Each number is 200 + 40 x the weight over its row's rms, rounded and kept within 0 to 999. Layers, rows and columns count from 0. The size before them is the row's rms in percent of the matrix's.

# k: layer 6 attention key, 512x512, rms 0.0754, rows 187-191, columns 384-511
# q: layer 6 attention query, 512x512, rms 0.076, rows 188-191, columns 384-511
# v: layer 6 attention value, 512x512, rms 0.0846, rows 128-150, columns 384-511
# o: layer 6 attention output (transposed), 512x512, rms 0.0825, rows 128-149, columns 384-511
k187,109,220,174,188,125,139,216,167,196,238,223,247,196,247,126,296,159,155,188,177,135,192,241,201,191,128,198,240,167,172,191,186,166,205,184,168,225,179,187,198,221,239,162,257,259,184,206,225,226,229,198,160,207,161,227,259,123,187,144,207,207,196,153,223,295,199,211,193,191,136,215,193,227,189,225,149,204,142,189,223,171,160,207,199,184,231,138,218,208,191,243,233,221,191,163,196,291,113,130,158,234,243,233,180,103,186,96,154,211,240,218,248,203,168,140,189,166,176,235,227,174,246,215,190,75,91,177,190,251
q188,107,162,185,213,107,138,194,129,101,226,186,255,203,251,162,215,197,239,163,246,202,246,227,205,251,212,273,212,222,199,130,116,204,168,212,144,209,216,188,310,250,155,201,182,159,203,225,156,210,160,169,241,224,178,227,157,214,180,184,227,244,211,151,176,215,162,169,173,188,225,168,155,136,203,143,184,182,167,187,202,249,255,178,159,202,181,206,164,152,240,229,162,147,259,176,170,178,234,232,212,225,175,252,202,195,212,168,223,191,203,197,122,147,173,255,203,263,224,240,195,235,135,238,196,200,140,223,249,240
k188,103,198,155,176,102,175,222,217,113,219,251,284,207,205,198,207,272,143,236,173,200,248,212,220,189,165,310,147,289,165,166,164,246,225,161,191,178,178,154,201,248,179,179,218,210,239,237,162,220,211,119,252,228,162,215,163,201,179,226,244,284,143,194,150,234,147,186,136,154,249,270,201,197,193,225,167,210,171,131,236,187,226,154,191,175,174,157,219,143,214,195,211,174,213,155,192,187,220,236,183,267,171,240,200,210,186,189,213,174,167,166,197,231,177,255,174,293,234,236,210,207,220,189,203,168,86,228,213,151
q189,113,247,124,190,264,167,138,215,218,223,184,236,165,221,174,240,185,215,202,230,232,186,194,183,227,214,125,194,184,184,219,256,138,215,147,171,242,256,269,276,255,212,216,197,143,178,256,244,118,137,281,165,226,178,159,229,173,244,176,170,271,186,104,230,239,216,203,209,189,200,220,177,187,154,209,120,223,206,237,223,192,217,211,196,204,164,193,240,218,120,200,196,226,198,237,232,228,173,103,160,256,252,197,170,202,155,277,235,187,174,183,202,268,248,169,231,195,198,180,260,207,236,154,154,272,278,223,198,180
k189,110,204,221,98,267,183,137,192,233,186,146,267,224,247,164,200,208,222,152,231,198,176,204,156,256,151,120,201,258,179,235,269,143,196,123,244,140,258,173,200,186,198,178,139,172,242,163,167,181,144,299,214,224,178,194,214,190,244,217,204,318,176,189,162,201,173,185,141,180,166,255,194,241,146,154,140,138,204,241,195,246,189,219,204,166,230,181,206,231,113,268,237,211,184,273,143,207,158,182,198,239,212,235,201,147,158,225,219,235,234,226,247,248,195,201,174,262,135,176,143,214,254,202,175,203,256,150,286,179
q190,113,255,281,185,180,118,163,252,143,209,203,208,180,234,223,206,224,290,200,174,147,255,225,217,253,142,191,155,199,227,182,142,193,233,191,163,238,116,159,214,239,234,153,193,179,181,252,267,219,269,180,181,246,211,226,230,182,189,237,149,175,200,205,154,169,190,268,159,271,225,226,192,243,237,214,205,161,248,177,262,227,205,176,179,232,202,226,268,162,192,147,147,93,190,150,225,175,162,190,234,192,222,223,240,233,243,170,257,224,182,186,209,208,219,223,247,225,160,230,233,177,251,269,234,209,182,219,227,249
k190,111,270,219,255,222,131,138,243,150,154,202,263,173,211,142,152,179,278,223,223,191,211,176,174,139,164,219,203,192,233,157,169,247,220,211,190,229,171,194,227,187,223,195,153,184,150,234,242,205,258,147,188,100,195,234,239,206,221,218,208,197,165,163,208,117,221,161,161,218,219,215,245,160,226,191,154,212,270,135,224,222,199,195,242,164,168,204,181,149,180,170,225,208,174,195,82,228,250,200,204,234,243,254,200,270,265,165,207,266,176,197,179,174,153,226,313,238,185,222,168,201,221,177,272,233,177,185,237,195
q191,109,162,231,295,131,177,249,235,248,257,152,289,215,81,198,185,170,158,167,181,183,252,119,220,176,168,127,187,184,219,140,210,273,177,152,186,194,214,176,245,184,235,134,224,166,211,209,202,164,179,250,210,222,215,208,181,112,214,202,184,141,150,207,120,224,190,172,230,277,188,165,188,173,294,208,237,132,251,155,247,208,243,200,112,138,264,236,242,247,119,199,151,139,157,226,178,203,206,192,216,277,178,205,245,281,172,211,251,231,193,188,241,224,232,169,181,262,104,210,183,199,202,180,228,203,225,194,174,180
k191,110,221,197,244,141,176,239,203,160,225,155,285,157,114,198,193,263,250,178,285,196,270,140,158,171,187,88,237,152,174,207,119,191,186,242,178,226,267,271,220,233,216,116,208,244,210,149,200,197,171,207,200,230,220,191,140,136,169,182,163,168,178,221,228,220,170,197,225,191,209,226,206,156,205,245,231,222,209,124,226,118,190,168,149,227,223,219,272,204,158,190,165,187,157,141,275,156,198,172,187,196,151,160,196,220,284,213,224,179,197,302,233,143,209,180,162,137,169,257,188,196,156,268,210,202,220,241,165,159
v128,113,187,171,200,189,171,205,210,134,195,244,232,208,194,197,182,179,176,239,223,236,178,114,188,214,227,199,216,237,212,194,222,208,182,209,177,217,202,188,283,219,152,219,259,200,208,272,193,190,160,221,167,202,159,106,153,178,233,241,205,215,148,280,71,149,191,145,210,203,241,138,204,194,206,290,187,211,151,219,242,207,145,235,205,148,177,184,116,203,192,195,218,223,142,173,185,161,189,208,188,133,192,218,236,187,249,124,201,263,105,250,261,184,125,232,195,164,166,231,119,260,188,200,174,96,190,207,176,125
o128,101,242,221,267,210,239,224,205,206,187,227,181,225,218,200,238,168,230,162,247,206,179,233,235,167,242,162,239,179,187,196,230,201,153,247,232,189,197,234,150,164,243,191,221,207,231,200,210,254,225,199,258,265,212,217,203,277,225,177,226,169,182,205,193,153,243,186,276,210,217,236,84,214,174,187,197,224,251,218,178,181,190,194,257,176,181,211,163,209,200,262,167,201,191,211,231,215,208,153,218,249,189,192,248,251,183,226,219,178,183,143,180,209,152,238,198,258,152,103,175,168,205,209,184,203,271,198,237,259
v129,102,193,178,137,190,185,237,306,175,189,220,262,202,235,184,210,224,198,232,190,192,194,115,147,145,189,184,143,205,279,190,182,183,234,114,205,216,209,221,187,217,198,253,247,175,185,212,177,289,214,145,209,203,202,149,150,219,169,217,242,213,182,165,142,184,206,198,193,255,198,249,175,186,263,165,213,306,61,177,194,206,151,220,270,229,257,177,212,193,191,186,224,274,208,163,154,160,110,159,172,222,222,171,194,188,173,227,254,261,212,244,261,180,168,184,230,168,187,237,236,171,145,213,178,180,173,202,231,182
o129,100,167,229,240,217,162,209,213,220,188,168,153,259,162,273,181,215,157,256,214,146,157,260,219,190,220,150,276,232,149,184,190,198,212,257,186,234,178,256,214,229,222,136,208,300,250,130,274,205,191,230,201,204,252,188,234,242,175,213,236,201,257,206,250,230,184,223,172,196,144,197,201,183,190,229,207,217,190,226,229,125,269,183,250,209,125,210,157,232,112,151,191,194,224,228,237,200,140,193,192,227,221,190,197,207,182,154,218,139,181,194,244,200,156,175,108,211,176,172,186,217,212,197,180,83,190,190,161,228
v130,104,135,253,210,169,235,205,273,145,196,164,259,206,187,247,232,250,218,186,189,242,224,143,144,182,254,167,210,233,268,145,172,233,197,244,216,225,159,227,232,178,192,240,290,183,135,186,184,247,190,149,251,231,269,160,181,308,244,194,237,216,190,113,113,227,181,190,203,171,121,175,267,208,178,217,139,170,158,184,245,183,125,183,271,201,215,279,242,243,276,128,225,232,238,158,252,226,190,148,160,280,261,239,194,126,255,168,229,197,212,286,250,180,121,259,292,222,199,182,225,219,274,204,145,183,234,169,241,157
o130,096,170,180,213,214,256,287,197,271,230,253,142,142,210,160,210,248,159,209,217,192,180,237,201,180,171,291,251,266,190,180,189,216,161,182,259,179,176,225,268,250,226,233,252,200,267,205,198,192,186,203,192,187,204,232,176,148,224,108,163,259,260,223,290,112,183,237,217,178,232,206,217,142,215,237,241,274,232,151,219,203,158,180,134,169,246,153,273,167,183,188,204,160,224,155,198,185,283,128,171,189,209,170,166,141,136,312,182,141,214,250,248,165,226,189,205,151,191,213,159,216,170,168,197,227,172,201,158,186
v131,103,234,210,132,248,219,220,258,236,138,275,174,200,207,140,238,161,173,261,254,152,193,199,221,155,237,228,187,275,145,247,221,247,280,176,222,208,225,246,151,195,185,211,219,184,201,255,208,154,218,171,204,128,202,226,272,224,169,182,202,200,147,160,191,213,244,230,126,245,188,152,88,240,189,181,184,188,239,271,226,198,243,198,118,199,175,181,265,236,221,197,239,221,201,219,193,185,149,255,205,130,199,210,192,234,202,199,281,266,205,193,246,186,235,133,284,228,263,191,195,186,206,191,192,226,172,252,207,220
o131,101,157,204,161,201,196,225,144,183,205,222,233,187,215,178,205,204,243,179,242,180,261,178,164,252,134,156,245,204,185,153,243,225,175,204,257,176,256,206,207,178,201,206,150,207,176,151,175,248,213,175,212,194,221,196,160,174,251,246,213,183,176,192,167,159,248,191,189,277,177,191,190,242,177,196,178,215,256,220,190,162,229,213,196,95,171,193,194,199,287,190,213,189,219,101,145,139,213,198,156,214,239,271,163,147,179,248,247,283,130,146,240,252,155,147,151,246,150,219,161,167,179,113,209,168,121,210,204,219
v132,103,142,167,188,179,158,197,189,228,271,152,185,227,199,167,195,286,205,219,204,184,249,134,227,198,213,241,229,275,226,182,182,194,239,169,272,148,144,210,192,141,212,178,141,29,274,220,204,196,226,216,250,133,154,199,259,248,139,270,265,230,195,248,217,266,185,290,147,294,135,129,264,191,233,239,190,149,203,167,282,224,221,250,194,182,244,255,202,244,152,211,269,176,168,125,186,224,207,261,166,169,241,204,127,222,179,150,165,247,225,182,174,169,218,198,172,195,223,160,215,177,182,240,157,139,245,164,142,219
o132,102,243,219,149,211,170,212,206,184,135,200,256,175,211,201,247,189,209,231,176,222,240,178,208,128,317,247,201,266,231,153,168,251,169,203,200,274,137,169,228,206,141,270,178,222,191,201,162,187,180,145,226,148,167,239,187,269,102,188,154,130,145,217,139,193,178,162,205,116,179,170,166,168,128,143,222,225,275,141,178,262,294,210,187,229,143,160,174,182,210,174,128,201,200,179,201,184,227,193,208,206,215,211,280,267,206,195,210,208,133,239,166,211,265,213,170,228,251,207,167,217,230,195,210,198,206,173,224,122
v133,104,159,226,254,190,200,157,141,239,219,194,229,168,216,210,132,245,189,210,231,144,160,241,219,189,181,114,222,230,179,169,160,200,183,201,223,242,182,248,201,181,214,221,123,237,254,121,182,120,217,201,173,203,178,187,167,239,209,226,187,186,275,122,230,174,165,231,206,156,150,200,205,240,99,196,164,266,208,140,258,240,166,199,133,160,258,141,139,161,135,151,277,188,148,128,161,189,235,191,224,222,243,204,193,196,177,166,200,152,138,127,104,202,193,227,195,183,191,195,193,151,246,203,293,280,196,177,126,222
o133,103,163,236,213,167,179,306,182,145,194,216,150,142,254,222,184,170,184,279,243,159,188,158,258,254,141,112,176,218,261,158,181,256,255,200,131,199,230,196,189,209,272,243,240,148,238,213,197,187,197,243,229,209,267,216,162,216,223,152,182,220,203,251,188,221,250,293,185,219,166,223,221,277,222,240,220,166,231,187,209,276,246,248,247,190,158,163,177,196,189,161,254,215,230,233,207,164,162,172,206,126,170,203,180,215,175,240,149,180,289,239,175,279,178,139,161,235,106,247,224,159,178,226,165,162,300,229,126,126
v134,098,251,165,212,173,203,227,196,138,157,193,174,148,211,213,237,232,104,152,218,158,270,216,234,162,168,160,306,201,223,310,229,225,194,218,272,172,204,187,212,174,196,190,232,233,153,211,225,252,163,184,241,250,224,172,175,242,249,250,144,230,272,127,180,223,217,276,208,173,173,206,192,196,216,171,227,202,187,220,173,257,213,206,211,235,141,181,248,178,225,139,142,195,219,159,170,179,193,204,203,183,215,252,264,159,70,268,200,213,183,216,219,148,244,186,204,175,233,221,192,288,194,231,233,294,268,203,155,187
o134,101,197,136,200,234,229,127,157,210,204,162,171,208,248,217,195,171,232,183,229,224,225,203,93,180,135,202,162,208,231,111,158,244,235,204,201,245,231,195,222,163,270,134,211,194,180,227,204,183,150,182,200,181,208,167,290,221,173,185,268,128,171,151,174,178,109,293,173,226,113,176,271,164,186,148,138,193,184,184,258,170,194,286,251,198,201,171,188,137,220,161,234,203,179,200,200,262,218,145,221,207,240,192,158,237,148,162,177,208,190,291,117,217,147,150,114,244,209,173,190,167,335,189,204,198,156,224,157,201
v135,102,223,183,188,193,230,107,221,224,240,225,218,264,252,192,237,195,185,196,173,207,213,165,199,259,139,195,246,227,211,232,160,169,117,277,205,171,250,330,167,158,240,169,214,225,223,200,210,184,231,204,252,139,247,157,162,163,168,179,186,209,199,208,169,174,169,294,191,158,269,187,203,210,189,230,214,231,176,135,139,177,168,185,204,186,207,259,263,239,223,178,152,248,190,173,199,147,212,216,205,174,217,246,152,140,128,237,202,164,192,260,148,162,197,177,229,220,137,176,274,219,221,226,224,227,208,192,194,189
o135,098,186,166,198,203,222,146,220,173,250,261,206,165,197,179,146,254,240,175,128,156,182,187,260,167,254,227,142,207,255,246,260,249,234,217,166,234,254,183,262,205,234,186,155,193,194,250,153,209,236,193,182,164,203,157,158,153,211,238,242,243,233,221,125,254,191,217,280,186,197,243,128,268,231,201,224,210,173,213,211,235,224,239,166,259,268,205,221,189,189,164,269,185,192,173,281,204,201,168,178,230,249,108,250,273,221,199,218,171,184,206,160,138,221,228,219,142,238,216,206,252,119,181,185,178,195,216,236,251
v136,099,239,222,162,293,252,185,189,168,141,219,254,210,154,153,163,224,217,170,253,263,277,207,185,188,224,230,262,190,213,200,229,234,254,205,234,242,191,142,122,204,177,226,217,169,242,144,181,144,168,230,143,212,171,208,267,188,230,199,163,170,203,193,275,216,180,223,222,234,222,230,161,236,153,274,268,223,273,167,106,184,220,272,212,241,198,168,211,153,171,229,189,256,208,156,197,182,189,159,245,139,189,162,224,238,215,221,155,113,201,154,211,117,243,199,165,231,260,192,104,200,100,258,219,219,225,249,143,166
o136,097,170,208,209,218,171,208,132,225,213,145,174,156,243,196,229,210,184,206,194,259,109,218,175,207,198,159,191,274,285,218,218,213,145,135,272,269,202,180,239,256,195,167,208,170,301,197,189,268,231,174,182,198,246,250,279,202,189,176,272,200,220,209,173,241,156,140,163,227,223,216,190,113,211,243,219,179,154,163,259,177,236,157,204,194,192,83,232,232,215,160,260,183,234,209,225,209,197,207,188,280,198,176,248,224,140,170,164,210,135,206,145,221,209,186,244,193,210,249,121,184,282,157,277,181,192,230,201,260
v137,101,195,262,242,199,160,186,256,179,282,213,197,207,221,239,269,179,154,197,207,173,208,171,202,189,169,108,161,208,225,191,218,235,122,229,246,239,188,215,179,190,252,242,236,219,185,131,251,176,194,211,297,220,108,200,215,170,289,199,157,226,160,197,111,200,248,207,258,97,181,165,166,218,148,166,179,162,194,176,190,198,140,197,173,185,224,219,231,256,172,210,231,255,222,172,186,231,216,163,198,178,125,237,254,211,113,288,224,199,234,202,183,215,149,184,193,197,177,252,207,210,189,192,208,216,128,136,182,193
o137,100,126,146,109,169,138,193,193,150,163,201,231,190,286,212,202,197,193,195,240,142,198,154,211,207,227,156,249,204,148,239,219,161,205,254,156,187,225,198,178,185,166,192,156,217,207,221,162,176,198,179,170,154,229,231,139,200,139,201,162,207,212,199,235,156,193,251,238,184,229,161,185,182,233,151,171,220,184,234,194,111,212,234,154,202,214,140,169,199,287,233,172,205,202,234,203,199,224,148,183,151,264,210,160,92,196,191,147,259,281,240,170,214,179,205,201,154,161,136,123,153,197,206,178,186,239,160,243,213
v138,116,271,183,215,190,164,188,168,200,225,183,207,207,142,259,172,165,223,164,154,136,186,203,189,247,199,220,208,226,204,211,200,160,186,248,221,236,192,190,162,230,230,101,219,250,200,218,195,265,204,99,259,253,228,250,188,290,293,154,205,198,207,205,152,150,240,204,229,172,193,207,241,215,279,153,156,230,220,173,181,178,174,185,201,166,149,243,210,240,268,288,211,135,254,227,172,182,151,187,169,113,193,219,175,194,219,198,120,176,207,204,236,178,146,229,148,157,202,208,206,224,184,206,122,171,230,143,184,185
o138,106,141,153,208,204,168,175,214,278,187,188,173,228,297,259,131,268,188,215,199,191,201,189,195,131,225,206,254,285,207,274,170,225,231,189,189,217,269,147,198,193,169,242,176,214,171,217,209,161,223,201,216,216,237,205,161,105,172,204,119,183,134,239,206,279,239,194,189,210,182,182,213,219,232,225,174,205,232,195,203,179,182,225,223,239,206,222,216,142,260,178,187,292,193,250,146,128,266,214,267,201,216,192,172,165,191,245,235,144,152,215,207,201,248,203,279,185,230,193,276,223,186,200,250,273,256,289,167,161
v139,121,212,172,254,188,285,197,201,304,261,202,251,192,252,259,219,195,190,201,187,167,155,225,189,259,227,125,175,222,182,183,212,112,201,243,223,192,172,271,150,222,183,214,222,144,172,235,236,185,159,174,179,207,225,260,223,245,190,167,112,218,239,255,170,216,177,235,216,198,207,199,216,256,174,178,223,220,190,179,178,210,187,171,241,190,193,188,252,212,240,275,190,198,213,249,190,170,209,167,256,229,167,230,155,216,216,238,90,155,160,239,229,212,200,200,241,171,154,211,200,188,222,159,145,233,120,218,202,91
o139,105,171,150,126,160,209,187,194,237,119,212,178,199,265,130,198,197,198,181,170,271,239,152,162,204,251,189,236,151,114,147,219,235,154,242,182,193,280,121,268,256,162,206,156,267,118,151,266,240,179,193,210,206,229,175,150,238,191,166,263,257,187,193,164,204,173,153,165,162,246,189,203,182,278,198,227,224,195,240,126,224,205,101,220,182,191,215,204,155,244,252,228,164,243,219,180,217,226,226,195,157,184,297,248,203,265,181,181,222,212,165,167,160,183,206,272,182,263,200,187,251,124,192,243,208,144,148,159,192
v140,093,205,214,125,214,223,149,229,251,254,194,221,181,263,135,193,169,157,233,249,206,219,139,165,194,245,223,142,192,196,236,160,168,200,217,208,242,213,269,219,158,175,195,175,257,218,213,154,178,182,227,259,159,202,188,214,187,238,169,247,226,225,244,139,256,138,211,192,140,226,227,179,288,192,156,238,251,266,127,152,215,192,225,210,231,127,139,188,186,187,225,262,151,251,199,207,187,176,209,205,147,248,264,254,270,149,196,123,216,141,212,152,229,211,188,195,169,163,106,259,192,296,226,241,215,204,191,153,162
o140,096,229,234,226,202,186,204,170,229,292,241,246,157,176,205,169,188,220,207,221,143,262,219,310,186,180,146,214,159,153,211,234,193,236,180,157,254,169,277,204,252,218,147,286,153,218,164,159,237,187,217,177,206,205,251,198,207,162,165,139,152,241,219,238,146,210,222,227,225,194,174,259,190,233,185,196,190,207,208,212,198,214,217,207,204,297,219,159,258,183,250,222,239,202,195,280,160,220,198,210,157,192,176,135,265,228,211,163,258,226,162,208,199,221,107,164,207,157,243,234,195,146,174,159,234,233,225,199,182
v141,095,177,133,153,240,232,236,318,194,171,196,131,168,221,144,184,286,169,166,224,161,168,185,291,172,201,226,172,233,281,283,208,161,207,229,180,216,193,230,209,261,182,206,212,228,182,121,172,260,187,149,136,161,168,234,202,224,137,263,160,193,191,222,125,170,164,199,247,193,252,191,206,227,148,281,232,158,191,139,197,231,157,70,207,145,166,285,153,228,159,179,225,204,175,189,251,237,111,144,206,162,198,177,205,210,232,166,209,172,196,252,162,147,177,210,186,201,203,231,187,158,181,232,126,190,240,174,172,158
o141,096,217,232,186,238,215,149,250,150,219,176,187,274,152,275,183,176,135,145,183,154,205,166,246,196,249,195,207,237,223,280,172,269,221,214,154,237,247,125,130,144,158,242,171,174,208,218,217,147,102,192,195,240,220,245,172,234,231,142,194,230,213,114,157,222,175,244,132,248,171,171,296,185,222,158,252,223,232,187,165,192,240,164,200,238,174,176,211,177,167,262,192,176,212,209,199,164,138,225,174,169,211,209,258,189,241,199,181,252,249,185,192,179,243,240,119,223,279,186,142,205,178,205,307,101,249,232,179,199
v142,099,203,149,157,208,168,197,122,179,237,65,203,227,177,231,145,209,198,229,168,246,221,244,120,283,153,261,222,233,212,206,195,278,197,172,198,162,173,244,256,260,156,198,251,160,208,256,125,196,220,178,160,241,205,221,286,145,255,225,235,131,294,209,232,197,170,231,222,124,220,174,209,143,205,210,121,205,137,237,202,187,208,173,217,216,158,241,238,242,202,193,69,176,247,217,233,165,164,212,112,231,169,220,190,254,213,180,127,190,136,221,194,152,256,170,257,173,169,199,286,215,196,214,212,274,229,172,213,186
o142,095,189,156,233,167,129,202,212,204,241,179,197,189,251,156,139,143,251,204,199,223,244,227,212,179,142,193,215,147,182,173,248,155,200,258,165,141,177,154,222,188,263,227,253,237,229,157,197,252,212,115,226,229,216,187,275,267,178,185,220,210,152,188,173,207,197,216,228,180,219,149,254,187,227,206,232,125,200,171,243,245,122,218,164,179,173,158,229,173,214,220,164,177,229,206,223,256,183,201,167,218,233,152,128,183,285,210,224,195,190,143,186,185,214,164,267,257,162,215,194,248,257,157,242,227,256,162,130,108
v143,096,293,130,226,183,203,240,163,236,196,134,255,237,238,220,241,199,169,238,162,91,186,201,147,223,207,171,205,256,147,226,155,225,174,242,214,201,240,218,163,195,255,166,219,210,137,200,195,200,181,210,251,257,242,192,191,259,151,186,170,189,184,250,175,207,291,272,210,185,190,112,305,239,214,185,217,175,161,222,271,161,199,231,154,129,217,210,192,140,221,223,227,102,193,214,189,200,191,159,191,148,223,208,217,202,159,184,170,218,228,249,208,257,200,228,244,145,206,185,293,223,188,261,212,193,223,183,225,161
o143,098,143,257,176,142,195,154,156,240,233,244,112,205,182,171,176,290,220,193,165,201,179,223,184,158,192,182,203,218,201,155,205,158,121,177,270,148,297,180,231,208,182,215,241,202,163,222,137,185,174,181,193,172,198,225,136,221,191,163,165,246,227,197,150,104,209,202,210,183,164,203,204,171,175,211,183,143,245,242,135,233,239,163,248,251,179,151,137,139,192,171,233,193,207,210,188,192,180,254,189,204,275,200,186,211,237,210,142,200,230,153,143,195,233,111,172,185,199,192,185,187,213,276,135,246,207,178,166,202
v144,093,216,187,233,221,212,232,197,186,195,156,179,201,242,227,118,242,153,198,207,203,202,181,214,161,262,154,167,119,153,223,238,256,202,221,172,123,204,183,222,174,188,152,222,200,210,143,255,240,138,215,219,218,221,224,173,222,181,190,222,193,166,227,231,173,149,209,251,166,170,191,172,138,149,168,269,197,170,165,219,255,191,191,247,343,193,256,168,235,185,181,196,187,187,211,233,240,200,185,183,253,222,184,155,201,261,180,136,227,227,227,189,145,181,254,264,149,256,133,235,220,224,240,115,241,122,224,216,158
o144,097,245,211,191,262,261,149,218,102,187,234,191,199,174,257,231,144,268,205,165,202,241,245,235,142,228,211,195,188,226,211,167,248,212,141,272,222,183,189,146,274,236,264,177,148,266,162,120,175,147,151,213,182,243,220,238,154,179,233,246,158,255,150,278,221,176,202,190,224,181,194,222,273,231,221,172,135,165,200,171,170,262,179,181,157,242,288,230,255,167,176,181,219,193,189,191,220,147,156,181,220,229,95,141,197,156,225,244,144,261,243,233,201,160,256,146,176,224,225,177,124,209,266,251,218,146,179,265,192
v145,103,218,155,180,239,209,170,191,225,228,197,179,169,117,190,153,190,183,174,159,212,223,202,181,140,228,269,241,175,140,151,158,256,226,201,243,257,250,161,246,178,236,118,172,166,210,203,173,188,277,154,205,198,279,260,236,166,192,216,204,291,203,204,244,202,228,230,137,219,214,89,197,219,201,134,206,216,222,227,178,186,207,203,148,245,198,182,294,205,204,171,287,163,256,194,205,207,239,208,155,209,268,322,200,208,190,122,161,190,120,184,259,208,216,142,158,211,254,198,229,98,174,185,245,169,175,157,196,204
o145,096,208,281,208,169,159,239,207,220,164,150,189,213,174,140,221,245,226,235,130,234,185,209,192,269,143,223,128,254,260,260,145,182,184,209,242,179,256,250,170,209,184,240,184,282,176,198,258,240,207,208,155,175,263,169,226,157,265,223,198,113,231,181,171,177,213,188,223,171,210,236,214,180,253,109,233,211,181,255,190,192,197,206,251,230,183,181,188,206,181,246,165,146,145,205,188,188,197,190,240,218,238,259,205,217,255,197,185,188,236,165,243,213,118,186,237,155,235,243,229,179,222,230,102,151,162,198,221,174
v146,095,181,230,141,224,175,186,178,205,222,210,240,265,183,163,260,213,170,189,147,230,158,196,197,246,222,222,254,129,138,237,205,191,233,241,118,169,183,259,137,161,167,207,211,199,150,160,183,267,163,253,168,177,276,166,228,209,199,220,147,133,171,191,227,151,257,149,228,195,211,227,229,297,187,229,226,212,178,167,251,263,90,258,182,221,233,210,220,194,217,215,188,173,176,214,245,233,180,195,137,223,253,217,201,225,117,133,266,243,266,218,160,174,209,99,203,178,173,184,204,196,177,264,176,209,212,155,202,147
o146,095,191,185,118,218,237,194,193,287,213,143,155,149,205,171,199,184,230,216,233,220,203,171,226,246,195,173,152,177,216,133,187,156,175,199,264,231,298,215,239,165,189,203,148,202,182,179,143,108,133,187,191,191,181,138,190,220,146,227,173,159,183,199,187,231,223,164,203,197,152,180,259,255,205,186,192,260,171,141,158,284,255,155,218,238,307,182,178,215,179,120,278,145,252,244,192,135,182,190,202,243,152,208,250,211,263,307,165,202,180,195,162,232,167,209,162,186,256,178,151,173,277,233,161,173,188,303,175,171
v147,107,224,272,209,177,192,223,235,272,195,226,208,202,196,210,236,220,132,235,196,202,212,189,187,166,200,153,189,198,178,202,281,205,92,238,219,238,164,169,192,194,224,159,194,194,176,207,194,117,258,157,287,204,205,182,253,300,224,179,151,251,191,278,193,246,171,212,172,132,161,165,307,178,201,217,164,231,194,181,185,207,142,207,218,186,183,191,154,161,181,148,188,262,249,252,195,178,130,157,216,171,198,233,193,249,276,267,221,257,239,230,276,242,159,197,223,193,262,197,173,209,206,209,135,169,174,174,100,135
o147,099,192,171,183,204,174,181,115,200,285,268,241,210,214,163,144,249,267,191,215,168,186,200,221,221,171,201,187,222,315,274,177,215,243,190,251,214,181,218,247,147,110,152,189,216,211,212,149,177,171,154,199,217,150,275,209,230,160,150,130,228,229,207,209,108,211,157,255,239,160,291,190,183,206,220,195,144,181,127,176,260,262,232,216,189,245,216,186,224,145,224,200,255,133,264,180,193,273,220,167,146,178,197,204,178,184,229,127,134,222,218,178,205,139,196,195,196,195,199,241,168,162,161,301,275,212,131,264,159
v148,101,213,126,232,230,173,142,286,219,192,179,259,180,205,191,182,264,213,144,134,215,162,193,218,209,190,149,214,207,183,197,195,130,196,189,177,204,200,162,211,234,203,275,249,232,139,155,217,219,222,242,161,240,201,242,191,166,228,204,160,155,252,183,123,253,209,279,243,199,275,159,253,194,200,253,272,284,161,194,181,156,217,210,178,249,162,205,168,255,196,200,261,175,136,208,212,178,217,177,217,200,129,236,233,212,232,199,242,235,215,155,221,178,136,190,213,210,213,169,189,217,205,120,241,209,204,193,199,189
o148,103,188,235,190,204,235,301,133,142,225,271,194,264,212,203,140,152,225,267,209,134,200,198,246,171,222,162,212,225,137,323,250,221,212,213,245,195,275,257,206,134,229,183,159,184,217,177,190,140,159,151,175,214,236,169,254,225,206,121,265,182,215,241,254,164,192,257,105,161,220,203,175,217,180,211,140,112,213,232,256,272,240,216,149,177,226,137,224,170,142,236,212,118,162,225,184,205,189,232,177,146,248,241,223,138,267,281,147,209,150,210,226,116,216,143,242,198,131,188,258,183,173,195,154,160,266,212,200,191
v149,101,172,262,216,219,219,202,255,281,137,187,243,211,163,167,232,179,160,153,266,141,217,184,209,188,193,203,248,123,214,229,242,103,268,254,175,275,208,255,254,169,175,188,246,170,278,227,168,179,205,173,196,215,236,172,238,187,179,141,205,165,192,176,177,184,133,168,170,173,213,215,207,199,210,150,208,230,217,195,211,148,160,216,162,270,122,176,167,211,208,184,234,161,191,188,242,152,183,218,165,139,242,268,213,114,145,246,216,124,215,140,163,220,232,116,204,164,219,179,150,301,222,177,187,221,206,173,212,196
o149,100,216,181,195,175,269,280,189,215,181,237,202,186,227,211,236,308,186,208,190,161,189,243,284,257,233,146,167,209,183,195,156,214,202,217,248,197,261,157,191,139,208,177,198,138,234,158,201,220,136,225,152,193,242,167,228,245,242,232,248,290,199,238,235,159,243,266,188,221,219,172,200,263,235,175,173,252,187,186,196,237,181,198,244,199,190,252,225,150,211,211,220,165,193,186,136,178,216,174,227,238,257,189,218,156,129,130,260,193,83,198,199,240,154,310,174,179,219,223,275,156,222,213,212,224,196,197,185,181
v150,100,185,231,253,234,192,184,199,239,243,208,136,231,190,227,227,170,207,177,209,212,133,191,144,228,186,194,194,173,210,198,235,198,219,259,228,213,254,199,234,223,157,123,225,218,326,208,229,168,178,212,180,221,285,189,236,104,238,157,238,136,212,247,276,174,214,251,169,275,294,199,263,229,185,235,192,195,201,214,216,217,217,247,149,169,221,198,167,202,161,196,201,299,195,93,198,173,146,168,181,230,102,216,200,198,262,294,127,203,207,213,230,263,170,192,216,215,194,162,215,222,216,290,117,196,186,186,292,176